Weights of a small GPT-style language model, trained from scratch on English Wikipedia.
Size: 2 heads of 128, vocabulary 8192.
Architecture: LayerNorm before each block, learned and rotary positions, biases on query, key and value, tied embeddings.
Training: a variant of SOAP for these matrices, 537M tokens, 4097 steps.
Each number is 128 + 32 x the weight over its row's rms, rounded and kept within 0 to 255. Layers, rows and columns count from 0. Numbers have three digits each. The size before them is the row's rms in percent of the matrix's.

# o: layer 9 attention output (transposed), 256x256, rms 0.118, rows 240-255, columns 0-63
# v: layer 9 attention value, 256x256, rms 0.15, rows 241-255, columns 0-63
# up: layer 9 MLP up, 1024x256, rms 0.145, rows 0-84, columns 0-63
# down: layer 9 MLP down (transposed), 1024x256, rms 0.146, rows 0-83, columns 0-63
o240 093:118133106064129130110092065226150089154127100154126129152137123081100120143101148159132132139131142125133166139082103154092095168144094132111098144152132148071115174101091153150092095147136121
v241 088:179100092122108159072115105113097157113109116082123134093108128155086163101152100099180153060101081068121098135108127143184120128129131131126083149100153113131100098160158155090120139112221118
o241 088:180120115079125117134082103181120116105125109120121014077159131086099108077131111123168092036179112129095141133104134150160088094146113108130085053114168118190139146146110131144150202153167107
v242 098:199141136136110169094182122122201087125139105087125123137155110159107136105121144170145103129126140154194126102113176146149174194093104128122160151066130172134097047139163110148189111148131106
o242 099:185094114100118165109156093215145098137164061127078143136127136117102127146125088129117107081142133187163095101116166132146123130126175154152144148140072198156119126183127168134097088153159068
v243 102:177168128129142096157118152123157131168076140099089102093146093142162141127073126099124113078103160102090154182131134092049120115082160069123111152142128171198107162076131131167139097143118130
o243 103:171120139120139215127137176124096079166060122099118113088139164186126131135129094117144147124133161108132172174205141093123164074119166116119140165160168133102116186101092145183168072117171126
v244 100:177069163163081171149104189086109118164209118150144094104123132137143104122138095064093118173145114116167123084127145145164161158128063132119101143164126135121111185115134094151097147140139177
o244 104:175111094183083158122129175105120164096175154190069153078135118142166132077162096146118083179121117098118053090161089141160118109119142128144162109126094089119124175116128150095122139177188231
v245 095:172120132149161092141132155176092115054155132097116066147083127000101150193146144144097122141129167120178108167125172139101122144114133130116148115085109116106115175119099095125106094125090108
o245 097:124127128167139110131144148146084142089118140146109114144099120078112170153146111146138096128105134129110108121194141100113148119169147089121133128179042092118123176123025162085129097092089111
v246 101:115116081118132086150042065136160146064195134123114147110105172137088126137064148184116091109113148089084173146131113155144127067068099178114084098129092095155169120125082120044117143140122160
o246 101:171142104143109178180079096120161153132131109135150126072112079154078100143058146175139164174142151091143150118123096149113133140076148159172146106148142070109127113107135136135135181122157135
v247 096:141140119103121105113179151125172075128119134134082084169066112123136100122117149176162122120075175130136103140121054058130171104046135159132143171164141119121074153161164103117140143098136142
o247 098:169193167191140095089159124106200109118118116105103103134110178143145133124123088163139090102149120113139084097122125089118120145147154114154122147188105089096086147214124104115135080131150130
v248 087:117102102108131106139094181178144154079168114096070132138149118104159115143107105151125132126143126177112110098104135129153106072100126127132113192182105139170097152175093137145144182183078137
o248 091:157144200151150145147120211116047101178110093117157106168130150069119162130140125131127171101123149090181128079170112151156132119166128201149078132141093147178141110119137133163146123133173093
v249 091:156112171096120097104100094139127166064141126159147171107121167080126162134080106061183134137130127165105070129156100149175130118151171097152105077153088111157120072153155086129191133158124182
o249 097:096077115053132098157107048071089146023147141146134134093134141095067174151123148085131130152131142095050127121147154097139111167127172150153101096138124124086119110133116096183167158137166117
v250 090:208080129185119106174138081118142113145161101203123103146105124083118130098116106100081122104151168092160117133148074136133150142107109187150112179143157112112157096154123099115115132081131096
o250 092:171164106148112094185151095193148127147163089200159068144102134085145146105113143148160165098153079115149140088178148156140156150115118151127119127145209124119116150137091133134152086141131142
v251 100:109092171108132088157117159104126168098115105089164145174151097167191153061126167160172097156078133085078108139122104152119095114106154097150164087125112095141129132110104148147120102119047114
o251 100:108147160120091141132165169135077143133089119124132127149120135098146177113146168096119130123122114105131126132141109127134169152102118095083145139107077194089170068146139064138186112160135120
v252 099:115118114068124160194085142100120117085152157142129157100154191113103112109146132129142094128154153177156142161097119128043177088101092111127128122166108181133087126188105136159117107078101084
o252 102:065104161125171098171129115082088197116077166132106171063176169135171101092168151117095100128028203155133162108158104108160156134138075072163150147126117157191037156119116172126125162097109109
v253 087:110086113104101168141157079135111139126163124149081148119149117160161154145095101141087097146118126161140083161149154186130064155158124177222137129135137150123142119144082146151117045078151137
o253 091:113128112103074151125138119172122063135107146098145148158073130193126114142095098180079069127132199139128129146144152120143141121133129115131116179103123164224104121170076163178129097114149125
v254 094:131178123125108135076076179123117121147144131129126134118143144081078143154125134093130158151141092035156199101136119101118133130143121114128169088163140068147160102117185139106137115137161185
o254 097:098140153114130176077080155165128151143185105144140118086161140126092110161155144140165134115109060093120071118161102121157086130156120132151205118137156037163121198106097134176087128142128145
v255 085:125099177126152103112135077137145139088131137103139163160144182148171134104070135171151091106097117151089147114194144136086114132170183194112173156083148130165140123072127135143155174159126124
o255 084:142065155160149103064181084117150147105137131142130114126147176146159098130098125151138056174105151146098149112152131084129168109145119182147187106080114091175140108144190089164098195132150124
up0 100:096088113141153088075172099160141142085130138157138129100121187170112148133137082097148138123113133134139116098103114108136113075068084118079152091110140114111150123159114148143092148112137184
down0 103:132117101132072093082145174107132130151131107068138112106118142112101200099126082111160160139150138058118140123143129142136136115169128063157116130116114127154113150113130129083160117126137163
up1 102:165144145183172067079145098163078149087152166135158132173181077112104142138138095174116148149134121155128075164162153187095113112069177084177174113106115104147117133135164090132100153178083104
down1 103:116144099187120179144163117174138183140059056197156106103103179170141112105104145119110146077088119110161153118116106152100103087113070100166120104155164147120101134051129190146106138140136125
up2 097:108110085148142143112165115106113133115094099117149081118190137079097135130149120086173095154144136136115202151084087105089123159107055169118118144098170150117141158102093160102123086188148201
down2 099:187179119119172174132177128138215143107119140128150128115094105129100133088096200176125107126095155139124132134128149126168104083116199120121136093154171106112137100171160165084143121145150098
up3 097:134142144114101158167112134135101177071062185131126126124201151113134111155085152136095052167130184185090141096152161083110141122159169094111123066140113111091130098131156141076137098113099119
down3 098:150077158168093077157115133089143116097187109186085083109129130141107137133200160017096133162122199126211133072204094141151153095137083107085115145100139159110143150123092122096138110148146132
up4 104:097112149109134078064135155151075140130100153133130111097136080095131089116149198098110120123143090183146096174176133057137119097087157145115186134117090091134097114103101140137141103108180153
down4 107:131119129161118178213110090148085111157140111117068168119081130127102187124155103154129108072138116109151173114136152172177147073149059133113153117164088191143136127210101125148145171115100151
up5 097:090128121131078100088118146102116161138109193143176095098166135126148099048093122145082076145022133098130083110133118136080135100140111144126143158115074138125123129173165148162130159123075127
down5 091:114122170162115140081100168138153126143117079159140135183092128122111099120187119056188201117149080159131134097120126131147106113155112105106097128091156105096185171173100157108121127157123147
up6 093:157136124109153149099180110077132120080136163121115108166215096132100119116160092097111087108125219090128153144150149099146107139087135083121191057124110106157146122095187164087197129131124102
down6 097:104112069124123097149090133143152161191064143105053092089138066101117095146197157135083120083136105097103124086046106157158127181110109121120111145117150109091126155116117168158117105166145185
up7 082:190138120129076172128096119101126094157131155182114129179125131150112107148138183182222174113119082123071160143144090129150134029114175134061168122175073140128120129099122091136134124097137113
down7 078:097115133136155098126116112136143129115143115148211204120164100091121127145103127118048100077112182116115112068066181136139138159109012152168111182107137120147136200125108109118162129141149151
up8 093:127098098141121144114144184135168105141155151131104126072127160172144119147126190102188068074096136145142104099121069112107109133084133109148173132165116084155104197114131113127108177131132099
down8 093:118100129148115211079091185191151136209162130130109139093063058123163141147115122144076145134109101181153107098145154157145143141127129107123138102153105135174151133139163150100176104106131102
up9 101:129149169133143034192175092160155124128125061155171109133119111109113118095141077110070088124103117133138114099152070156139112095088159150141132127122081129118216125123074099114101064078134191
down9 098:117107101126094171139106140125117131071176202112174175116131164154202132138141156129099172149136114105113122163068128105121120088139114082137163086153140125146097128191165072140135178135136117
up10 103:157115186108130113121064141148132152102179160142163168134135152135099075119143147146064085168108137102080115075101110100173112090111108094123132105111068123144200119170104128135127178107132183
down10 103:208094113110082059160141106083130134053114057211148099156098111135099200080159152128138163093132153107157103117104158138093198137142066100147141127106109104070136089127180119173131101189142127
up11 095:149110179129134064145129100060062132133083160125150151135124165148156126096131137170090155167125131162123109101162119100134153123100118210137088068087108208173141127125126099111084138180127101
down11 094:109155082181103139123111110134171137128158127134116148199113123131116107166186062130123200135122065067095165149147104122118108092123145127065168127147122105136121081194091103156133191060142122
up12 103:151117059060145134109134092058180149159132096099139146167104124131139177148118123172168105180099141116032104128108096142151121134139110118145124090133158128083141158153138074066105144125145116
down12 105:131107170134117171157164123096166110094101112119150096103143076126118119100146082116151102089167152147179159132130149138134123124160133128143107168079126169078145089232122146122098117178111101
up13 092:158122147083161135161113140118110065130132134144192149122147059139125149178096115126148160107121105137145100032063046118150118125130159214127122052078099112103072118133141190108101069187112128
down13 095:136110085083137164150133157100129161105147137158069097112118135122143124175135119201086169121116115132100149160079061121125167153154113121134129095169122095120135157122172196172125054143092130
up14 089:119119148155105190043146111141118137118135138131115102117161123125149150131086132100092158095115168180079118080182076108132045100124131142132141150158096164131139111106087062069166104157104136
down14 085:067131170176125089164187089198130147143066078099136127118178116112149120108127134074179132133134129087089126098088124155132105163157118132120175099144148118138100109114096178140104160140113107
up15 094:169106127132115080177150114123088088166161100106158116130116146134173094149089154123134130085109143149114177146098100101099157100128121105085091122157107128151119204169142089132168166147196053
down15 091:101178132160118093087143123175111117085133145162085107178146150096117141109160138135126167152086111205142116151192137085129125109166092206118129094114125148116120147151112203117126119155078144
up16 100:125078143185146080119127154105146123116164080106117201180127104152046102141098090184140146165158093155124170079148089187066132141127102168130101126146071176126153125133080106123136157142122126
down16 092:150113138104131160101155117149191114104041129169120124111107137106121131130132150119088085156134112086147128103140144149148100121190103101106159146118212206105109130148114125190149092108196123
up17 099:151143096067098156126128110097114126110109072149148066138118119101093169130113094131129134163093100094123132115112148115132151091045096163113195066109189092134117144144167193122113142113118145
down17 095:090135109145127121090150156139110178097128083150094136140131128100124128092148122131111062103100113162156107137195167102090127120189125105131115139085088178053137142133139108176127155157122128
up18 092:144148098122158054214121175214110110130171118151093171156147130088134108156115120169123118105104159141133095117096135150106111144132062158152129098102113103138170124104150131164095204123098157
down18 094:133149142129152158099166106131132152141148114105070092113145137118127114100095086106132168085153111111100054156139135156121148144073119099129118163199113181162131110180101115160119087149124122
up19 080:085116137102092110139153179165146087162222165127158056120093129126113171130092104117157156148157100152152104170119109160130121121143126122138097084085122066119139187141160068152174099104129092
down19 084:137087083130183131118161157129071120109082149139133179203147088118101140175103164095112140109118096130126129078163101105132111183217110149122161130139178148104086091142137151080101086157179170
up20 102:152151101037156156102188149142098136102168075175105067126152102131166088134093174121150144123147122106122082086157081164091074080162195163158122086150124103104126183156160120135080131134129082
down20 104:152123136127123123110118091124147140163136122100160156121144184042117227101085143152142083127135126131123128071159093123122140163136087085121106162154165144131161109127132197181124140097164159
up21 100:113193108145193112081125120124079129163130119168116130131117142139115120115172139197176080068179120108117082174191080111168095086110168166145147170175085108152135066148088133134098127087117123
down21 108:113135066111104117105127154120122157073081156155156112151151131149096142141154161119128122123101154144156071211138133232199179140122150178125111161203163082159125087111084090155129109097145149
up22 108:150084160161058147111163131111138152092131098148144123052099147110140140111138183110184130106150102098151115091086131095101148129117143216130120141123159081124158097121095087167120230082191074
down22 106:135101110225162133102062072039045164108078144102146142171143197123108181151074145124131078168139125134095131155153150137150137129152151156164082156135085144127153086136105132118107103088121119
up23 094:128115141173155164127173152147117097139145079092101142055122174185125109122103072145164149161143115160127160207141062165124087055123118141087181166122124053160059118086144106142165085129158131
down23 091:167146143129139114159144136114071158109215101137088117128126148140059113139118095153125187171129139116150086148130142083118115080138133107110150118135114087141172121132090198103162158130094144
up24 105:172120119168113096130160146111093178116107106115099138078069111107115115137206161131163139182165147134164138133146110157096142067136144193134143096139124154149099131143112140206065108078164136
down24 102:101156161117047127095174126137147145126125183035176119130143130130145144214159127156182153150164168116147146087156137184104132135177108092098122111130156143041114072141144189124150130106161083
up25 100:109177176082152199117198136093064074164155144062100133140132140098119072143137141131117120109191115088144108150103137086117141048123124089115140146147074152126112137116133139105136123176092163
down25 110:089150170108151138112122139144146082165152085161122119105084113090175098150138084134142118122099170128113087163139126123141098119092085081138135175095163113095079156175122140105136099092101115
up26 112:175139138136077083108163129081157069129152150150115128154151153161098138127189116172144140144175104160091084123099106191113121192124079151043144156120152160155093153130126122124144142112089057
down26 104:116105148173093135141174087137173094116078170133106100118184158096148180116128112115159101180148163101132112153145091181119116103138153148092091196131127116106106091128144137117114126140077148
up27 102:185168159139109127079198122199178124132167137136121081094145131107094065081101135080118161130178151162062137163120115143136108130032079135148092136248098093060169184065152162106150106169130116
down27 106:159119130093106218172180143149134115103112157059120070124067122184133128133197125106151113118144151127140101163164159148126097124126118130179112095156085077059158122176123106124154107150154051
up28 098:195125161113162153135159130138194127078137168131159145133178109128106121075116123126110125105136108092183143175122182124103121071093121172103070129102131122160107077166094172212128166106111021
down28 102:179091156131139096138128110169072107094152064131097115145135065121148134093109187180158091133106083112135153128159082109106082165178159145101134147160178085122143106159133072152057106171114101
up29 108:129130099098216120106092134079120134096185130108138108168100098103087149135121117100123132115122137139110147133131107152165143160115064137115161098207137146153064164108091090144128185121111099
down29 109:126128142123198112147158112094167098114139117089127122138157118093084161166116095117150143127172131153125080142164139142165131129191105163144093198136095149134186140116122153126165148116158169
up30 099:160091116169129153159164122130134125116101103120053123148161082065129131098115146173064114105217095177081082081100131142148116085170107158145160181124116075112065100186111098106184169113128119
down30 096:107142153116167125117150074137085081175100122111134111120131114134088134167105123122177156167097170127125066106151124179150135089201120136152121100113100102143103162200135192126131150117084174
up31 077:137126170128089140088108131096107093089144151120096080124127159143139120100148122202179137088105147159127113203161189116104164119118069116129100136130123132155098153155182145111137112130150167
down31 075:132111135139163083117142155110093177137120168148143200183135128080146135091104149136116122182092105118081098112166116136135164209169144131125131173070182133097081139080106185113118083102108183
up32 101:114124154185071097161080093123071102141123108121101118136173120062099153131105157171082131127193133107159096133120125105103189166195076103075233122143150110179130124063154115164092101101151169
down32 100:150057101073082142127149152094106136135094219119120122163161129153120102097101153084114121083168112100177168173155172189141133132124116152164185105156063085117131067140096143061131126106167131
up33 109:059142136138169066085156130077108059142111140196108129146150243155092108102115157102155125138168112120128156113128087163163105188129098155151149104099132090163143089173136101120129146142139156
down33 107:171141138134094132162111128067122078092112143134196128100166136124160144128189147130165170151061155115094142148144119096129205169119136127176126158096170094111116165106126133052093133125087130
up34 108:126108113189126114137158052191107111151164143120117073174125097198162102129144154144141126220143117102158209160141153110080069171124104134100131137112148104096093121074099092170130134120139027
down34 107:148151141174127108065123163154092122094123118155133072171120128136099174193110098156115143147107073119128136175091177088105123088145137108178096179093184156150127120125122108168126094120127102
up35 107:053087143075116146190107175135109110166146099050125107137105099136126117138153144123069133096148148125209130158120084137159061128081158129125116166137165083124090137080109096166179156122148160
down35 104:107111100067125120138073124106091162116160097098128165204118120154178163109158120165173083126115150151122174124131153162170073077154143159107116131157139129196102086177125139093168131122151128
up36 105:135143169094131118155167120104110091088064147139200116122130102158069125129044163096179083130135131135094155078139120088136127124220115153137154120122162110112126113081126119160150087123131118
down36 102:121162104101157128088169144084096147140097119134141132092133127101129160123133148125160146072128200092128130119133114114162127106164171129172149062126105170086153083124176138131142058151157165
up37 100:134164111148106109149131101094111179093174136126158133102130153185107111166142149159136154103111126160157075087151156146171132118133108063136144154158082127135087143132134115084115152087155092
down37 095:136144098207126137107140200140087152149095181135097171062094168143063118166065147137156092141060125092138095154140105115176130045118092064097117114105127132149140124125090116117128134120108159
up38 095:127142121068170161104175147087142041151170150092117167098109109143143126114072114126159091104155106122073107157144134160145153148150181111075127167104126138132188112147112112116113106104124188
down38 096:125113135114122135175112148151130136105150068134146104104090114145163104121161137144039151060151119081120156111114105135114110167109136151087141152136103143101082166255139145130115164122123141
up39 095:148147141173067138194139149119161101140070093134101148164170124134108144135143145149135150096123125094119164162119049126081066077080151149200146136193106093121060109066176141097133170137156115
down39 093:147143096122142082116110105108166182070129184093093119098089156139196140090091164074105161164086144130143093043170160115147184133128102088081089150062074140159124131182165129133140129103111155
up40 081:085136114143135125133102117162170168108100145171164104153121177145148100117116168133168156188150169113160131106173165135147180136051177066185137158148082076086143118115097085180122111130118164
down40 084:145144108114119126178178150116120104122108090089135111175077079182152188109191124121110163121132142021179150114147166123138138121119102182072061129093145070170157141177153165095146105126087117
up41 102:175198075126105177130149104161065150108094121131151089064170153115126102075137153158164129063131209152183160115096180136137147081110077101139083142115121133164111120150150165117139122163111119
down41 098:096145185130156122111091123036152111119129195133147125104151086158160074176151151092178150130071138116180090158158158139109139105104165114150164132077165122094137092103089105156125155128114134
up42 096:063125128144110101099161154093138109199091141105090117089159108133107078118153105152066179131104134128128165118177101101136100089082075187101209063116124181109146119088073073122093106111137137
down42 096:070123137194111085086123159138148086113138145101114111114110104142175040176142152139128148126158122143146158176162083069125146117142132136160160112144142163119098160143095157179110133124107163
up43 097:120165130155128118143150189092102170121128135125159137109130172173116143186152154136146085141133181121083119132155183189152072140203103112125163118179134143142119168109137112149074094091170129
down43 093:130117157091178103122143033164168122091138107147120146128157148064149130111120150111112150108114083153161107128047125142048086155039119128158121128083082166061136114130119100100139088166152090
up44 092:158133122093136145114171149178190148141173134127146094109102132180148130096105135222114089151123113151142093094112114084110089129074107134096079174088127164107158127130119140149091069147118156
down44 098:094094136143127081134125089134182203161142147173190127123163101084080166153194145138105163124125131143072146149173076184109100128136085156106203074124123152115081099157134146152164111135149109
up45 101:149140078097136134100103077051116112061087105144114125147065110109140148129216139121137178161102169140122149179144094179130137120084151154125134123140122155202123093129149085186099115102120149
down45 112:129105109093188128177175071082061107085120179132116133110108113126136101108043087129046140078102150125165149116174143110143081119134125051134114158108158147154088147128122128190089156068065125
up46 102:143155172136140118061132104132053086181105103148101164101118109115107130147106163135167105120121207138131081142127150186121075116165107122153087160046149168132142182118183093162118151122111115
down46 095:136120066136127174148093101089173142122119126131140138122109132159127099116156101129104084147084080154169097151129098156104157068161181174141139121087107112059134208135064174202095110112132076
up47 103:110131088128153174105129130122195102133121183069103126137152161106211064122109109087108170102123150087213107109111140121137141126127115159088116161111053137174100103150099135067098129136162132
down47 093:131153173175211084142163129057095157088168126151104134079106118188100137171111148162172085078102105193112161152104072140100185129090125136153193102068186154061148149115083124071199150125122124
up48 102:150165129101150154111162162143120111208120100065126097125092101105136137225047131168129103109161144128145129046135153145115166147138109170111123097192132150123163150144142125080129144087108147
down48 105:169194142112113117209120122093141155132167155088148135112060102135108131148178168067144130152099172176143185168129106118128102191092101127067117122096149152115177120081157103211131132132117112
up49 086:138137086083150087121178113111134178188116151197087082111171140112088113113207117124159132126167074138124175111095129116094137086130129100157121124132104149097080098118143096125126153142157144
down49 080:124142154142059147124140133130131143107156081151141160165143129149151119140208164088113099156152139181122180121132126109137119157100100053134115137129149150068154137134148159111129101092008156
up50 105:143130152084105114130068122144142115103200150154104124131057145109097130153163149131156138114170151168104131169154141155207140131134149157131135121153122077089090051090116141170116075099094094
down50 107:140115086104142168138137135110106095122113126107125115184143093086111105119129163138097069133117090130116149128086147141111051160119087113116095208171114146120160115098126162097097170140104165
up51 099:158131074128135137181133110143121168106141157151144112065155143108155126096174082085136117099095093163167076051101105110143123165098128208105160169091153136108092172096142129133107094133118167
down51 098:114103132124151158123205067111125159140147145160109120145109142147068129162127168166128131172132081145164120127089071147104138088087168162129123148132129113137197130132099158116192147098124106
up52 101:143062164116079126159150162098103122106112064123133100121126159137058148142150119125092125116117127120130173162116131137131120077097104179097240139139142113081177074124166132183121108093130109
down52 096:211138108131137093138088087140143182101077079134151130125187170102113172066092150051164106145173127146129124118129076118161122118107091122176146208116187168116177098179112190124132199117080130
up53 091:120094126138171143128111137094077142125129138079136140106187126111153089118205117098106121184155111102145079081070131110142099143125112159148059162148150108165135150147096143158105109135109146
down53 096:149157151107135100096208170161069135081153080139115131140150114183123147143079118093114158135122167124140205087164161152095071083137036151147154088186083133148100168127123132144157154078140111
up54 108:107107111167115158151078121112156195157137157140104151144114141084150119119139123138128135138143120077129069124132129125074100199115117144091130091140110094180123107118142107105176143099147105
down54 092:179151132167114204107136142138179151111139074112153155111150127104095122132088136049140082152137080091109056148096157138081136037116175156143129121114114087104108164168106145169131086093152133
up55 099:077167135119108192148097104150102127120137147132116131110159102089110122107154061119149126098135136173124115068091147124103096161112112104093126152145171122107113123157095158123108192145120123
down55 106:087182089122094127164106114090028143119100190118177144141153126170107117109126110135142129091148126113104158093117159115077085115105105145112113146142123060157116076161149140080117124120131102
up56 106:122176098095105128092110114159124133115099140171164165139165099198120129116159149140129105068096110142062162160108131052149155120140140101143127072174145131132175142156169097127155145122127098
down56 095:196078125141138149141150136123123127151150142161089168103150117115181141175128167124161171131105180129176148198123141117074080101119153103120170132151084129102122155111106133122156171207139142
up57 105:053099079138167154139136141155130108098109127146109140116084115131114047143142155172151138133175096101071126128150057131160121141134125095112151159082139133099176043137187122094083155110109097
down57 103:076097137108111178209085091116154104048130137130114109170130095127109109094130086147152163173112116131142133128077108119165157067143170081098138079089175131160111148158048104074040155109063118
up58 103:162152144115146146081124180195120082155080119136103157088210153095095125160110095157152153181128151095126122136133144183072069157066089147124133098086126083101150090094148071124119123116160143
down58 100:151133128172179041118162173107133077145114196121073111120114097136129176190189121142136159082100149072110165155053139184163121143096102176124100153147138081154126100144103105134112073120095135
up59 104:139120100130138171113130149114144111113137134116135124131087135116109150072188070127077105139156148133121096153188121148094110111138119156161170134084107092086063195121103112110178171142045118
down59 108:149154139124112090134080169168150110062170168113080135141091162140122163103088093121143171136156101175168174107171169160113120163136137148126144178133146183108088165173180115103065110092076098
up60 102:115120154095171119141133153110117091103097127119110224119174146124113149134152154152078082043081119113125161118130171089140150146103117121127079140142168083098107131096159109102130150116138156
down60 101:129075153138086095127059135122079146139208117080120104117123116180079147148156096143094116151124140150131146079175108116091133190149144091099172177135133098109149076127137130099184126111135214
up61 079:098137099139172090124097127112166081107174140157185149176126131067134162156090120144147153067095125098138117191128111126111116121111105213135092095097118136117147127121122066139140150135100113
down61 081:117129165151096142155118073126095142147136090101101103110099136151138049132138136150074177165097112118147173072094136108176121171165140118122074175122093125123066091107112196084113114148153146
up62 099:142095112110149108149133140149081149156154136063083192099100127079098142149152099180141049151130121091045111081109143116144153149149158100097157131120070164133122120111113114102095133134166130
down62 096:149140132114177167091091162107135161156185117166123079157091098142091111091152106086063099089102141112131108141095140146198173127111161139065067049204140091177153131168062109138108132122045106
up63 093:129116148101081106164207078190138136178119162135067118167065097124122162060170135161132113110144128172125095125131119151163118075120103106206124138130122182159164105113176179169128066152139139
down63 093:131121131123182077098067082040083129130102103081147093026110130139161156161089072153144156125148144138125121074162145132129183212132148130129129157134088082127166062127117104100088085162126102
up64 105:113104171105110167146123127107096091099221111141139115127096122095117133187140051061094123149119173144116097208089136090134136154132113157169101162128114146143132139144167124191146171146115137
down64 104:085091163097156149123139110102111067099160182118171162129125077120109150195143151106160175218092084166131157148169152142097143089073122074137092062135125123127121140087198173107192175099080157
up65 096:112118179112109146093127112122134098105136117131141122128109177182115127142116132127110111164099114107109094134145085122102152111096118140138128152127124146163139134144096145117124112172157122
down65 089:158082118191180079146151114144145163150120170131073126130110072143148122110086188157166141142130135172133139091150133151132102116088185153136106115128069104125108187102162129050181172129187125
up66 100:077044061143162188090137168053105121168128152101134116116120174167128152133117159081137148151155158130139156161089137114075199109163145107131122135183127162168160116118114126086140150131139123
down66 097:172164151119101176155125055162166171148069121107121180118122138119223169100097056157104146094091132135133150088175129129170089135099121143111140109135129119107145114140156078107095093099070110
up67 097:107114090105125117124120122114131125127120099124156121120103085115156186092092129138119073137165090097105137130147138170090124116128147121143072149109159137100099159135151171193122116153119050
down67 099:120126110085179131110118092125099150153112139115112099125137149130050121107143103167173132103113186134099103131163163141162102157155104066166084100090100131178112162156179113080093091118154180
up68 111:085143123067093105134127091134151123130098057113111114143089078184120158182153158124121089151078106148120116145133115104138129175120109179135162138116146106073097113158100179110067095068182186
down68 106:113143150109162117135224133140174132068103107130186129159153129081119144117106105116113140175148063102137167073169161109135175123158109154140177167114123132095168114120174086079136155112094111
up69 102:149108073140114146106100110096133156134098125166127171125117123164152136120148155150066115146099152102179145112084080075071119121116170150123128111089148185123119184109119132129134093120146139
down69 102:116183128155133122176149130116162103114143106115047120096082127089110131130145102162114048122107172118104165151124153144171164152158157124196088166113027084067116154102048119125156104083125146
up70 105:108148133142126086164133107098116082107111119144141107075116076155138132111146110099148111075132090114119081127156122089149136198081054149159147189139092133172125120145132090102112132139135112
down70 104:092095112180153101092103160164072144111135096109156149125123167118123108127135183171158094156150153152097111141090102172152180174132112131106167115087124112137141111141114131137178054122143139
up71 099:055121163164073105131123089134105158131121122144152173112132133166147058163080117133103112151144117120134126163071122094169145175097090093122124166090181102083126129170045132140126165151085170
down71 097:160127127107169123061089098147107153179151118123114199142149172114129143091103148095141115125125121168111126129125116184187131100155111159089190174155142143161159103162170099169132123100125166
up72 111:088109127181079125149108087115110211168101137135159224132085153146124192183120047136054166122134143111082112157109107128133172142161059077156114088138146183170124129123108143090178114122104079
down72 101:164079116153173142134173105140118134072143117131153123157089149093114186070080127133138067123089139164111141143168161101122112200169165153145114091076182186147121158152124128071105083126172135
up73 101:116100106118116126114130100157156095147097150133145061170168165171155152142149150152148135163154080154173101069104123128191134073135111099092157148115112176143000149093100168171166068103199131
down73 113:148130070133190191153085180129107108148143142145176132106115187132098189166090085200111159113044102100102172131133147126121147118091112127125092145057132086141109119128125132144142115127113172
up74 099:124115080135146084129141120122131105172147165083131126135120098101167170129177100177142127125103158153142139085165118143146122109105153102091107145131094166103182123156182122108140101111141107
down74 103:152203126122148142134127122136134160174129195020156142134146174104148115103129124173140150134082150075134130145141107115119157148146141154159155108107126134149144149093135076084116116048108099
up75 101:137117111130054114134115142141095122122118119091132115180161071158075132084127180160132127094164139115115109143120120122136103117103094106174096093123108106129120143167150118141102058150051118
down75 103:106120103167126133110115126116120178140108177138160121117108138122171109106154129039156150146146131120163124142110136111075149099143193105103138138116070100118146110087053126098191122188138109
up76 104:162123129115114125164115189138156112171124107086162129053112149159144084075138148131117143131179154120100148149088074100092161130138142169114071101091170130129139155104122104083139141113152120
down76 104:164088177105118119108158049093142118173048091144149081117117147149161078142113092132114188147099164106115232119131129153088127097121097149163095163193081148104118131167153103069159127156210154
up77 100:128139142096091184183156098147109119101104097113111099154105162078128135111169108094190136115103141163127125122051102097098142138126148116085118076144151140109134058137167157073130107152085119
down77 106:177086172151083093087073154166110136146120098116054134087089203122120197067151057122112157089172170113114111077105192070124103160166179105074165095169078110107138142100140150119127065179118123
up78 094:146194031128090178172092120188150119102129149126109117161123188170129142126118099189134095073122111119089130126082142104144120099067130112095103127149155083088104152139128156111123121169124163
down78 087:152123192104076149101120152100084097141064063125165158106102150166109122081051161124121175083105154156122130130126126132105187188200139116166158137111114132138093127099103109157143112132116081
up79 102:132116155149089084131189182158098184149106101132148120129093126105112124149149155097085144119142127123166095112112146133155213137161142135164107130102085160151137149144162128160122123103094116
down79 095:101151092110140144149164138169155103095121174145129132194200129099107153153153178072112126147167123180121145130070159126138079100077107106178119142065137150106184171066115105164157134098094121
up80 104:142170136073149165163105188143117112137120097047160151132154098130134088086154119150076187117116092116090101158133121139160117094112090111148191134096127127075105076103115158162165157099097148
down80 104:170160116148122135131147135164129157126102150103094123113071100138124154117123151063125141067169140109152117134097108154149070072104112105076139122149108095197144177131163113122145116162091121
up81 097:132083119106164219166129084167119155135109171067109126111093116133152215112101180085189144146101085180103131043127167135119114213116137121101177143115174117137098126135213152180100131169151115
down81 098:131168140155109152158123141200137135182118061131101122161117147144087120141142108090164082185155134064195108166145077137149111070137126150128095093117147145131125111126161091082138138102140168
up82 093:159117167182134136088182076144069141132084163148131128102139052142142058176133103119123137122080155183154077164129117131163114173094111152098159126139109145139109151073085106088107125112103149
down82 099:104130089151150151113113087158180165134133175155148131126128134130137143056098142137152113134095120083127159068138156124104088146122152168120118172109101166128140098073093072135122086157123180
up83 107:109104118152105142126104136148092117071154160190161164106132116141105158150162127187106097106161194155109123070114146125072123100196105114067199087127173204108092134067155141160076151158169137
down83 093:151097136130106112113204155123204098172109127146105161136106093146140187120088136085163102086104122141126086127121100147071145180056166105169099173099076103130121128158138151061148104147106102
up84 104:171177085146115124171152155133135132101113110116136081103083119172150090077087112171045071164173102176088159125117148124128164111072141148142100134168120118091163121133081120157110094090109115